python train.py --norm="rmsnorm" --rope_fraction=1.0 --qk_norm=false --lr=0.00254 --warmup_steps=200
Each number is 128 + 24 x the weight over its row's rms, rounded and kept within 0 to 255. Layers, rows and columns count from 0. Numbers have three digits each. The size before them is the row's rms in percent of the matrix's.

# layer 5 MLP down, 192x768, rms 0.116, rows 72-191, columns 480-575
098:090138120099135129119203133112104103124090142127149116113088117100117088133140129102123145160169140152088085154120091120103126094090136090143152084121119162173146137117132134095107163143131152173105113143061142142117109134132138109112146173163163127110066108131135108154119128117140122193
101:185130103100134139124151149120064107115120170151133118164127134118150105134137118160083116114152116128104116108156064143107113133130144127129138139151120133159141132158097128164160125130098101172133146116142097158130147116142149142141150104145126117119111083164133121119134107166155161154
099:150133135130132111066132176150100106100120133090135103148115152131096115082074145105164106155134163142168117136107114072130136123148136130145140111130108122111142164112118151138132136132141137128099148084176152140128154133146093153083119121131157154105111101159143113092170148144149116134
101:131145125111126130163120163129100128105141132088116134114075086093136159118067102138155124179123098120083122151141116105161108129124096170115134138107108128122143131164157106121122169118124119111132156156121104110130175164114095101122109130139119109092113118134104150135136093131130144113
101:089108093156065182138162137133136149104155145116080164090143158131162107121163127115109135131118111128136099119133141098135159148091132134156143132141151138131143129160152159094123098100195136100133119119135183150121108162130142138101148144123123152125129132147115129121099103152128128088
097:135148123105095116095130134123124126122130154114162120165151167084137126128180161114106137125117108129079140115113132151094102145086097134165167123161112085105134158131124146142128112106142150077130142133079097136159150166147085133097113121180094162113109093171124132127137120168100164139
103:120113132154100115139187107122128131106145143104113103132116133114143116114160177125157083142115135125114114147119130133125132112145134114117150129127117117126116118100093100121125152155178127118109106139169143170129168174159112103115127127124153158150132143116142142118103129120132156127
102:151107124153121158117122150129121132150087160155110121150165137124130126144147153154093072085094116122134131152142159114111158118141119137129134145114158111126121130172104162127165152122129086116127079095106110139085141101117132135164095115143119124130145171144169111190124149126152123137
093:156136151137102126140120140140148131108088103167127123127100126139116112136145134115109119156159146142138168106099096134104118095076129109130113103134097138148126132139168128125099140148153158147126152117100069127109103126147172123113143120061116107119109158136132152176148124134073098153
102:158125147117082145089100174119125159130146143147108138149121145092123142129154115151075138095125127122106168105159132102127179132135121118137174092128108152150132105133112140148120156080116140083165124138143129088121116108111107093132121121147147112127096114142147132128131127145068121105
103:162131117085158122132097164136133101107105125120135127153174127100098135137136139123116094094098085084121151103124123165147128123121144148153163111111137117100148154093112126111087139164130090129120144137095116111149126192121130122147141105134099145130161102130136113098143135128171135134
106:133137141133149140162146114141092116088095176144152129127140128119146106119139137143175121131105132144123122118108159084132119106119058115119131146128142091108133144136122161135127139198138086148156132148128139160107126142164122115156122172147140089114118146113147124137197088101140138120
101:155144170160107145064155184123101150179140155107159108116125097136132145143121140127124117135151103123141108152130118112153132133173120126151127184141135126115141136119091121098153103154077128136109116176136166132138130127125100155109151129156101080067078156102130121170134092155109122123
100:126101130151109121114188117144134153138137142121135106128110117126139155108127103095173133149140127123099130126081142127152104098156131084133135136153167136162127085151148135115145088117111105163102112120098146122145138162118120109143140108123101121119162097104122140127149103131141152112
097:138157122115133138122110116152115082142125138168096157117123140124155168122133140121147072105117119128096116118133119143087140098144137111103158158167182127127113140139103111104095166114129142092094118086137157138104112131169137143183130120148098126135166085154112149179121184140087143118
090:107115131092155119159136107151140109158118142085122149122133157114117148135138126163083103103119144113110118104152153139124162158131117135146133089074070106109108134121127078124147154141130099115134132141103139155145113135118094162145132127162092166190103091138163090111133163179137150117
097:115131146086133159116094117120150113163093130153138127103125159153133119125111107113131141126151103165174132132159090081166112086133178122156166146082082119099143119133170105089117110112122145109141136127165152154103116129128149144120147121151135116091159118117104131130135117091116155143
102:134078121128139072137138130106122122119142147116102177123131137098125156205091125106162132108145165143131128107140093126109116120063132132096161082148138122148176166125141150141115175129124110123154136108109109092144138131127105111120113135133205116136169145129116128128145121139109132146
099:147135145137142124131135109115054101129106130125147128092148118186134145144110148106163147072086117115150110129142156114129119113115078136118131158119126116156151069138133176150140128118128115148134118156145111134107101150084158134132154150075150143104156140142130144114102108137149131168
101:118103130106119145137150129170166153181111149178124158150136134142168149146129171126109132172112144125112158104094122106139108218113135125095140108138152100150145164097112126188173117145119101131161135103140138118129124126137123138122127189124162097127091123119168141134136107118092142082
102:123147096111128139157137101096102099112163111146100146113099138147126151134068101129136184117122144139138134108139086119106165138152167083127128115143096125144160134138127118122117166137148133121128173096125163118149146109086127112164141109090068139137134064161129089144126170157140130183
093:120129099145114129130118108082151104086100168130099136107142115127164126170155145125135130071135096132119096129148089112104133104113151133122119157086133139119091146102124136127143149126111124097132103130122071155140080107142140135131130132209137105123128111110126126119112183126111110153
109:174153107092141119121135159155126114106149106118107129155145075179130167113137087164125140141117087155167115141123118109138163114114148108168103150128100166109161179086121131108110146120130104150129178113151111139159095138089144114149127142116099125085111182120132152141110142141170145097
093:116104112101146173140155126129128131103113152127143119150162155153077109120089087161110147144111133127116160136130162136140130149147145176115164184127143147077134052193130105121140158088188077095149125156114119114123104124159122146163130136130149129101143139122100134154155092142091102132
099:118082074087151093109121102120109122129158168135139111142121118094123129116136102135158136133158116112146125104115152145144109132144153144125116125148139120143139141113149114173148111133145133148152163107113147135117150140116104112169136133066133144105109170135112047128132114094163072068
095:134121141114088108128107140138131115157100137112121147128133117148118102097128083109144152108168118150127116156134100100171115130081076112106094140124126126139123141131081112170123143136119121135168121164124107168098174118112121117153131142124170124142124127092130159149122141114144124098
097:125123132087147075111132168125098138098137142167127117143135096106154141152126132136145136122155136150148115144148148120068143138124119144148118107132144121112116145179140096145139123122139145091164138139138152116135103125154105113132160137083143164123121127163124105139112110104124120117
102:169125122137165130127096114156140156110145094107115112127127124123135109144116115118102116144143107121136090104107102159118099143098121123137135141151097139092116126158101135132118131109142104157130134110094114137105141173100103137130137104109116127125088086120102155144112147137101130169
096:110100140075140117103138121131102154153152119150166138125128091126126163156081100139114083123115148159108108155146157116148164108119143130147132174128095168090115128107125159094096108103126159117106098127135175122093148159123116143126132102159086132112150139128090130117124115152097120105
108:144120135096100151175138187143148142139143139071117113131142132104141139111105169104147098103147166138110132136114137159139177118122094108131169155114102114110099128118079141131142132113145149144123087112147116083116142107143121117116105104146109132155120097128112157105134143139173148102
100:129115110134117149160141115121104123097148209141107124121164149148156115130077155171122129136135123136142119138154088092113137131141111099106150098153139133131110164167126110122074141170168110122150122142109099103120113067088136122135132111116109120137145129134104135144105119146159122067
100:113130147100155107118118135161154111160107119107121118141172116099152114144108146106091135142110155141119148151102129145142081124100120138132111097123137139157131133167059130117129089141116128132137143166124138115109142111109098115127098107087215126150107123126173087142127143139141128125
100:111132086108154107163122088105145134144134159140120141110075101121131136152123123127138126137126138109111109074133120143190125118141119152117119096112124109157116148171102144127139160155139127088124126097148150184102141125155152162151116187139141155112131116155105085143112091148148148119
100:106135174101089144059124101131153125156134149136112146160131121136143114159134163087131107154116115150131106148132103113137134123109136138149159100122147069136120121127129165143125101130142134126096146109123168111107135109151147101132115118133125131147082149109103156110104102133128125123
104:165102129171143104177165142130087108133089123135081157141142107126098149146124090102126116182118134134110107125127113156107074164137107104152149148153074138143129119109106141133141180089108115081155119091170073111138128108151119150113087122118134119155150175175136146137115147131144136128
095:111109166139151113142127138132135146144109118176104154109115137146131106111134176123126148138108118095122141103154156161115162116098118115114122140156114091108150127141070115138131105093126169095144130112155110142114105127093098111155143100200118153102157127115122111086115066151110114120
102:142131081167110123118117129119097157127137095121143124177127137125147108108134149151147101105153151089164113154096119158091126161094130086094106133133098137115144151108152129117124133128126162126141170158131097135145161165119122104121151120131148134151134121095148105142146158105122137134
098:085120136092138154170104100119141118123138129149095162129127170170126157107196094142165111133146170113149164147107124118133146155120158108128128132095131141146138174129152120104120125080134113125154161119170148087111126148106136124137114156104125115091122153127112108133121125117166116126
097:137137108156133108127122155173115143122138111061095113119138118123122142160141113162098108113114122170119190140136174107136090089168118125117054137132120123148176136127111105161144156115133109115106123161181143164152108148146093141134139184127127081127091122124158118106137111121118137157
099:139104097091106110137122139127179118087157110123109097101113079126122124186139128131106123118114078180114138118153107145138090145126102155115126137132129099130146150111169126127116106127107140126142113109109101162142147126094108170145139115112102103106170160128148143155141127131123093100
105:146121163131147113120141128154159111187166120130114152156128107132130141160143128089089155116119119154143072101173120133134130133170134113164151120109137110132125155126107123126091153142120108090161121154117100140138145194144112099147157099121152125094101159133157116122116189168149136121
105:165083111170124148087164173152152145089141126108102138126126095131124128111109176169099163140098148112110159136137140116137115119100128112135152126101113130125108141134145137100105135116091166116158169163094132119104164135152089143165148124119117139174128151122088105143166142128139086090
113:115106121098152129133148121103152125159148140135132178107130119179133099135123124141123133161148148113130111124108121133159104144161136092135128126158117168174148141125127148081099122110097170165127107103130095129109124136108176111087115128139130139168141142136128083109124113148122121134
108:094095095070110131116103109141135117123105086158097134140111122152162107130112096133123126118133118130129123135160138096142167150117101105135118117139081134139134130133106114092115112104094165131149134105103125114113158098115108111119139128122125081162122081124164155156120147127131142135
108:121114095103099150125152107113082110100093162117092148138109158134132161142154137156114109148110116142107137126085103110145122136110119109111094103114109118128122164106125119121118082175102152131117146086143110147135122148116142110162122078135147112100118123125120122086125070101135146102
099:106173115108154135150104091138151164124104149093084091120129100125082166085120096126157135178135135101175154129193155098144113078090119137119126111183168123118129088115125109103153141182162145117073111084120132099147125176113123111129117117123113122128113152128109098097108137136149150117
096:143135109107115086125095135125128097156103144120190136098101088116151107139144093132128113144171137147133164128121140125148097163110127131115088180141119155130134146158103119134139122145172108148105093106124141098138133112146088153108144143174137122164125163092136165099134102117113147115
095:116155125157121143135176151112153108137116157152084116138127129193146121061107078167176116123101114131195075133110132121152081141117118117114131122146088142135136128134157083116144163090117131123131162125142159092154090147135093160109130097147112094092062104131105135140105078157131095095
104:127158127091146123095087118090133127134101112135131119111161121132120117125072138131139136135126119125076131135127136115148171125147122137100079104126121162106122140140131124113131122096101083124124111106119116125122120129149140125129139094141119151131123097145085126116111107113118190122
096:151080127100123137129144109142109130169121082137097101152144125145167158145145145144108088139144133178141123130083108113110157116087148136148155105161128121151108128153128140122126130155101108116125117103134124117122139126125139169141115138129091137139158096148103147103156093106148156131
100:094179101111154093171091097070149120112106127133138089123125110086131091104101103146155133122175123085114151120137095088108134136148154142114112093168148117163136089069123074162086176144140139160104098128144117108180098168154126174105108107134117124118162128155134139117107152129120120161
106:153064137099154116102123138160128092113161161122137136103127099115133103124127141105098112135106115148155145114145130112093110114074143118172133168115142103093142119121114122122114121128108113147117167144151147148100092108115125152124151149128130141091133121114168100131135094149160111091
096:156134172096106146149169126109140110178146121108161134134148117096142112102135117141117089093104170134157123141156109108166118097127121138120150111156140143126134131137115126145140140075107104139130102119132115083106125117127094144079118143165176137098141155123169138145171146128151091136
093:129115113112163132107154129096160098161179160125107100134149114113134097095110118138089141109052114161122147141140133094109117170134142119173158162134184092125157096135136146136134122116144097163123099139139135106153129121148151108110105139137110148122159147123158114146156175121112112109
100:115135141123132142140162108067136090162171106157110146113098179129157119125076101120135151133139129106131151105076086123124113136129161084142113136145095128139123146148119163102119134137129182118134103156114081139142099148091143096119178143133141145157139118134137175128183096178110124134
103:085118153158085150131143113158127173130121129101150141155090138143139164132131112107113148120139135115124118158144127107135113195143131128127142145155129157158160132136135161156108177097148117128127086126128181131113155155145105132156131122143100143129115124111147157099126102145127141155
100:127101112077131093151117110160107154135155143151156153182109130175125136131118131146086093113135099149120092134140150094133101167117100121149095092098168088130146177138108129131118124091124182116088148092139100156167099104130138144157116120144138147123124159159147149119142151125123149112
104:105160130147125150139123119106105142149160121109143136094125149143155117104132164159108145118116149136092155118120128123123103164107140148109086145109142135123131139178108128114136106119109113127128057146103154160087146138144112166117159118096095142103145124115116125170135100120145139133
096:140161139124150142105108127154148176170143156135128098147139123119135112142118124114122097092151105107148097141140122141095145129150142135167156145155137157171161127103128114145109128133076138143135149092140170154139129106137073123125128118124137105099161131129157153115108129133141094118
108:123137110138124134109119120105124090124146137148119081123118131089099104077112119107133150113125095114165198116136128100162122156157117137145164132151147158148133129139118118128142132140141138130115164119124131158102100153135125111144114128125124143082160119147128111071141140123184170135
101:158149170097150081123122157161165076087125092129104151166079066080151166101129121146127089097118149133149167122123165081119161104153111146110112151140114118139147122144124169087103141139133133107146145125115076143137144123162133149140123155115120101097177126132133138105111153117143157140
102:159123117129119140142109128143155075129115139136149130130155106113105147143104136099141117134124121147143174112164171126160124097075130119118123162150103142118149127106110106096187118148128126158150109127117134141091180119144119161153133101108128135116141107099111122148177145074139083112
107:119094158127107144129127090131128119197109110093128148162089119162081134139127166170132118091089099153132106120132129129141128128101173151153140144136137147110092121143145131135142178151161127113118129116126112122122131116113129134135158097143117135114122187134109095158113114126092124123
102:144136154118128108127101106098162150130167121132116138100130175128118169104152106152171099088119092108125174103177133164140119111168125123122140171137135148113179157143109134128115152165162142139131137100131140165141108129113152121132129139110134133131111100143126114096108135127112112129
103:138098153107121087118145077096090109101112134083150132139170141111132130069148123121110114117125104120126166133169120078105124159101151158184143125154095154140162125147153142188164096145105146126117185136168086134104146118127133145129083144106163131128122142153108162134112122121119121090
097:148174101150114105100127107134121120092099133150119123138109143097153152158134095168129131181098127155092092138101147105156166093102134155119067119143131128137093111113142133141099050132175118141120173163148121143131122130101155093128095139105142144075116112112155163107133133075090121147
093:170088142147114190151126091155150141115133143139132116168067131143147166128199131124139132156090100128114113133155125137158119165163118108126142149084127112094125142139116125116100125107115162125120091145131110124121137118131119121145124097128097117153144116126154123066114103148119164111
091:139136144157104108153145123129088157163131087135133136103168109119086122102128134156135171134154130120134119114113166097141153122084172153129119102174135156096123134127114117122171125135103167098159131125123077158137153157135154103141106128106112127134104171125138132075131126115107100116
108:149152098129165174129145155106147154096130133168106183154127162108130151114139134127087149125135135154142088126134160118070140122145182079144108108155142133127166108114132155126171129098129158149124106111138174153127080124134185159167151123168131106105123133128149133127102131146099106065
104:165093137133125168113124173113103135127136138132143100161108099090096121155110158151139145115142144092157149147081105107133172106080120151130178143127105129114116115124146111118110112104108127130162164154125089108122121119148120105125105163110115132167135113139115126149125141070130134095
100:130154137131144071132123119109110138106136138136125132146110148154142118115120118140129167099132166133115114156144083119167105175111112135171125086152157180107119126142116179146140133139148149132129104163096167139198129140141131110120149093161144138130133143125146186124120124110125128158
109:131139103135139104112113143091113113127148093119123158129105114118140124115101092144120100092141099098124133118161115145123126162133115091121101117118157119163142155097122155095191148195128154131103112115166129141154096125133138155151153140140086174135137122149140108155106180108124125134
096:109119072129121151131147099106082102098124149120138160166138147177105106124133075141180137141148138155160169126118147116118114146119157148122096143138138112162113128124131098155139124151101120147128143074090128129126123158073136067117120155141109106145077124110078113102132143117166119073
098:122110135121158166131079117127150144112121128131128126146135146132144166105129132128168111111125152101108106132106155108124145100116122151116126121109090083133101124143071091142172136171127143137131182128136103085139131127113117117111102153065144124096127081177131131112074158122150126148
097:140154138179133124111150103121134153103103150132116110131078128129142121106082129153111147174149142138133127162152150121104096153187166163167123102157136142152109081160128154138122127137124142193102120137106156096111164185111111137110116119110146138120105132138142126145102161131117127177
107:138114162137185166114102132150161120128160131094111140150139121107141113150110117135114137117153116084140128133173143182103110149105142111115120082113118112162115173141112100123127110118096145165149135113156112065107167142099157135144110111165187125138121127139138143128135120143155130103
099:134141136139134122125128128135117103100090115165130123160107155097171135145112110130076086107130150129128075133095115128097095103080145157130076096108129176133116116176090160151126122076132145156130110131115144152102169141129174144155125145134136150095172147113132146108149134127148085141
100:116103124143144121136139147147102125143132083118119111120140100128163114083145115153078176113162150099105138094148120097151110085139118188138103151143163166148119105129141173153117118108142105142132135096135118147100139118152187141122138119152116113141123093152116192134142094163160161156
106:128128188108122109141123112116073199117142113121128094089091138109114109145149124095093110148145114119092115116124088132106145100136107092124209083094167113144108112115184124158153134115133119143124122141112092111126128153111137139123101102152132161127089115125098092128120144117143178110
104:127098155126131134106182149127140112083121156105131125069164129135143120173148092184136150144127117133147100128113124106129117093112106133144149167142104137118116130145111172111126152147061099137113115126135125067091138139093121143110140141101125102113106157112093154144156115111115139147
101:144104125105202110093126134147184121154124134144145071177090121137129174165132123178089105138141090115111145108091079080095156129115192125122120122121130116102137127129121149138091147115057137122106103149088149144173169082132171161136115122124117124145152138146152136148118108109157171117
106:107083123121114157135150085153117103107146131119133131127166147117113118151123143162115100120142156115146136111116129117117135108114137098151168106127172112090109077108147104137192122169096189133109138113152150120134178126141134149166129156102163124150140118120143095131119115108143107127
103:139125091106115095113149120113171164076111133171150088062125124104134167099108130188141124143120156145136130110163173067141154136125146094121120117142109124152098118133121091104156115141086131149144167142192100146109111126151130124133124171129131123063138159162136141130137117141119130117
097:093140095093116140110145114124167127094054150110104120142170130095148164155051157193127050144160134136138166136136115163126124102157112077104134131115169103103117144094126084069122119131110102157141102112110129115109056101160153133146118133109137129138152137111173122132106136116156146138
100:129137164099154158130132125139156117107147130106130154103146135076074125117110099126130100126096088139148137118132131111156170131115171140121104140151105118125106150151105126144165123156129117124139125118145144123161148128137115155117138120122164136137116093146110131096112109096193128142
102:145152130094112139178122106162090152108110133121101079172134060137128154121106128099098137120149156139134156099128134162114170130135063185124134134127133155119084111149140124125160130137133182099135110157129142095095125100123170181155098119129130162143150142153146160117089122148157159130
097:104099112123089101150145156102085160143140108121152100148136088129127145167113128090139107106115087100150137101158105139130124112106096113119105123134105120136110093085142125184151130146160101116125095118099108106154109140124128128164141152173128113103130120132171134114102129148105147132
100:147123097140114138093157127116143104106144155134155100090119156078146148122128148093104117142127173128115153069139072060101108147082135131162122099138114096124150137167046143115111131126119168119129116161127127093121154129075134150117113104117184133127134130127100138123140149132126106096
099:119121087123090138111176134112142141115147113117148149107092129128108111116132113140137164116139127123149103136168152158156109144130114127118130157099180126122163129143111098130097109139099116149125135123159153094119113142125148099133117102185099102113156116101116099152130153174111103061
092:176113098081166143114136123104093137157108167147142115137147118130139157133128146143138100084128130124166167141156123119155117115103117143107148144139092166137113115111075123116115140138149152134119177130178099127137118105096111119121125144141159116096154139106161140130103111120161151087
104:151153118124136121126124127138115117108144107077139142128151141089137118116124106146113152136142162082103119152120141153112113127115141099123143116155145119125099155095132171126138123141093108117110132145125108138138157115140138171140145088128067132152088127149121155135143113172133151120
102:121099116146133107114109059123145097095112133156131141170140149150087108114119134155172116141135127108089130117153169098142148134148154119147109137112144157183137097141155159152152142132130134143106115132123147172117104176124089160134104106139102163125175114148125126136133154150134135144
100:103121140155139142122149116190118152132122126142105103105120123145146120113158151138130139105110148117157115139137127120104142156120168118137127115117122125148144120114129074118125192127119155108051117111147129145098130099126101167121132155096090143122136090135109144153150147168129116141
104:130153142098155101141113117107131140065121101109137160140123124096086128150152156111142123122133139166113098128166110126120146117103132164131151124166109146164117118126123149140178133154132152164140173099120087084169100134114152125110118076134094129119115136155110135169118135099096130062
102:088142109167131130088103158129135166104103175102085108092097100125108141106111093131132072130096094078141086135131196129151086112098128099114157154135141151112167158150136118145121171135150105118131125125106101126151110144113158144113178128101113112087134153132142118151133112132121129139
101:115154119106184117099117154143123147175113100145131115103123137107117132106126097142119147146172145134120086096164107186101137130120163093131160156090180155112140155100127141126145160161091135094099128165155170179172127135160133139182145121131138110133086062126159150106126170104131100163
101:117120130110094131117083123144137099120137140095138121115160095125142147164110117129094126121142172164088108158154120190120157144127118097117126131115141101166151121134126124138143117095114163088147136121143133105134077094136148165129143154129125099149116063129130065149137147143128132096
091:161100145163115112102164101133110090118130123119112117081115128163100110132162104126159113128140133141140160157137119132155123116145097115112162141143117119145108155135131129131109096121116117134111113118159153121141099147113161117116164137128122139112134110101103100152175101137132106076
103:125122122118114156147105128135123142108142121126127126084138126162104098129147151068122139095154132107119127130126114171148155134161125185144108117152130117149118115114149139113128115094151108112163127067114104169137099101111123088106155127116095124153148119120150062157133152108134139124
098:084143116140139103123148129102121123112088136107122120139138149117136170150119172097137095148153166154081106134132113106154151104099149093127142102155160173170145150151107115114162097156148144111144153121180101150142092137188146120117105133118104148099146132145156176123149134120134128139
092:097104134128118160167099150132111104143123146133151130114107160131158113116086107167116099118117110178062135149149126077135082130066118113135077106126163140104115087093171114101136164111162125141117116123117142163162120128118119088098139151150130120153162099109129132115106134139150120067
098:103124131124115121124131127106104143141158113130143141146118148149116096123150158136132091137102140177118116124149166138118119126118129117127102157126152135135075090141214124128141095139200118154106092111116104103114082091144132112167133103150075102110108159108107123162127157107123124152
103:150187115150176181113090107133075138183124149160140112126166110098155161168136125114134150128100109112126131126131119114108110188091150141132048136091126147132101159107168189094078087112126125127191132119105115159147123094112155087114177084134120158134128158118122164144097165118120154117
094:126141119118179167096134063152099118108130112153128091140133155156135108113108107131111102165132095113118126151100153173154167139118153107119147127087117098101134157125145118120094062132093147158100081083168162140149133122137091065076125160111143135173111107123137124112131150129156115122
097:109124110142144143132140114137138125107097095158138150155162140106132132102091142105174102119104092127131153137079118133153126078131101134116130153104138126112156109120129099132131076115151085139171143113138139121086083138122157090152145110121102094073124139094106101171159136118087111137
100:133089131109146127167155177100108139100126124121122129184130168122122123143190120108120100148142145130139124131112096105109116119128091124135144166166108133091163096118144161121119132170142083103132127156123140106119128151088093112098115145136153121107080138145121129107125098127138162149
095:111146133162147130133161154140124114171076072123120091135128119123100155114159112147128140118106137107120167125152112163121117148114129140132140134123154130127145107122131157114125115136080118102091109157164129084169114126111122190121120082099112091150135103135113115145095115110143098155
100:124144130130136133124110140135122147139168108150129124086088131118149133142120111168109165120149144117099074152090145156098116101194128139107080098137138128129167133132113127112186145138140137134094091111156093102107122168130122110164105146116171116140174110125087129144128119112195095103
101:107123153174162137144138111102101116077132138136109135125148114157134093118119089138135125152081099130161119191153145134151167123115104184150129166132133088135088147187107149089125114123098122139149111101106132173151090139070149171137134096163147111110147118122125120140144082131112135148
101:174116126151126148111151119134145112103129127140134154088137200140155144148145121104137149128114089163162099171100171117135112126152130090128094177129092102130116120150115105098104112169127112110122117154150133129098115129061132119140131108147157099120110146119133107136172127096095112132
101:112144134146090153125130175112116117104096141118128144132146115135157144137136118146164102150146107109122152108127126088071104130106109141137129169138108146117132125157174102154134129124153139126138104148092105159121084118098159155153069103139138151102154163113142118167118126134097131172
099:080099065119123105122140130141119112131120155100136100089085125145129150143144148122094135175101127134118114109110142157128089114090128132118148158146175134124120111173144133125110145085106177125111144135089123144080131099141160125115134068097120112127073122130097138179123157167100122105
099:145174159122113143118141098151137166161142152119118117122131123112121131123116101154148115161136115163134136118083127103144101136149113125139158115160166135135130133133121095134159091133160122101082100091124154119122129119161128169164116142213125121142124111155163157108123104158116117110
099:169169123139141151163111185106118144166111124147112072108134097100084125120097137126101163103111126115149122104096150182101153165133098146120154149095147120120109117112179108133140162109189144112168151160071152102137095128103115134145139128120155172157167139142133111176109123161158153147
102:129097179118110131136148119086103152102131095102084138107148130118111170148116085123113144118139128117130153138096158139119165151154139135134104114105115141119134131118153121179162180126178126114155115130109088114139186134118132150142138146124087149143107099113128157101152116145109132140
101:173123167156121159097138086129086138117133134114108097159145126120148182106135129136133084103112106145116142107164109117127099119135146088117116118095120128114112174128117136123132106154119116125096117133152146104117126114101143105135114139140127099134097126128095152134163152093144164142
104:120130097094134159134155119108111118093123170100138079175124130103101146141139110142089089104112103134121092129129145125147131112114159138117115099132127153095150140108101065167116156145123150171121146137113114138126120144140129121101121092124091132111093115149139113081153133107144125192
104:105099144128147095094115089148127151110107090148120140126113155133174163098149118145160145148186147156091103140123123138143103079148136084118099122184156171113128148131139126117155157128116166107100090112092154109085115127153120099139140090127129166116129112153112150120162101126106127094
101:135157125117139128155117178133160144134109133117119147096125130121155124153109068133119153187136130086108160158118140101124130102121097084098147167113132140106130136169107116155115151117090133140122156131117153125116119123078134152113154164140123089122128133119119155159126072076100143124
096:159154168106111182123136117146136130137120134115102085169081156142132155118158131164106122124148108141114168108101152130133138099174144160138131151166112114171124107109117157165146127092075150150128074122146133135103146107095101140121112090163127141103139143128099120123137097138129155173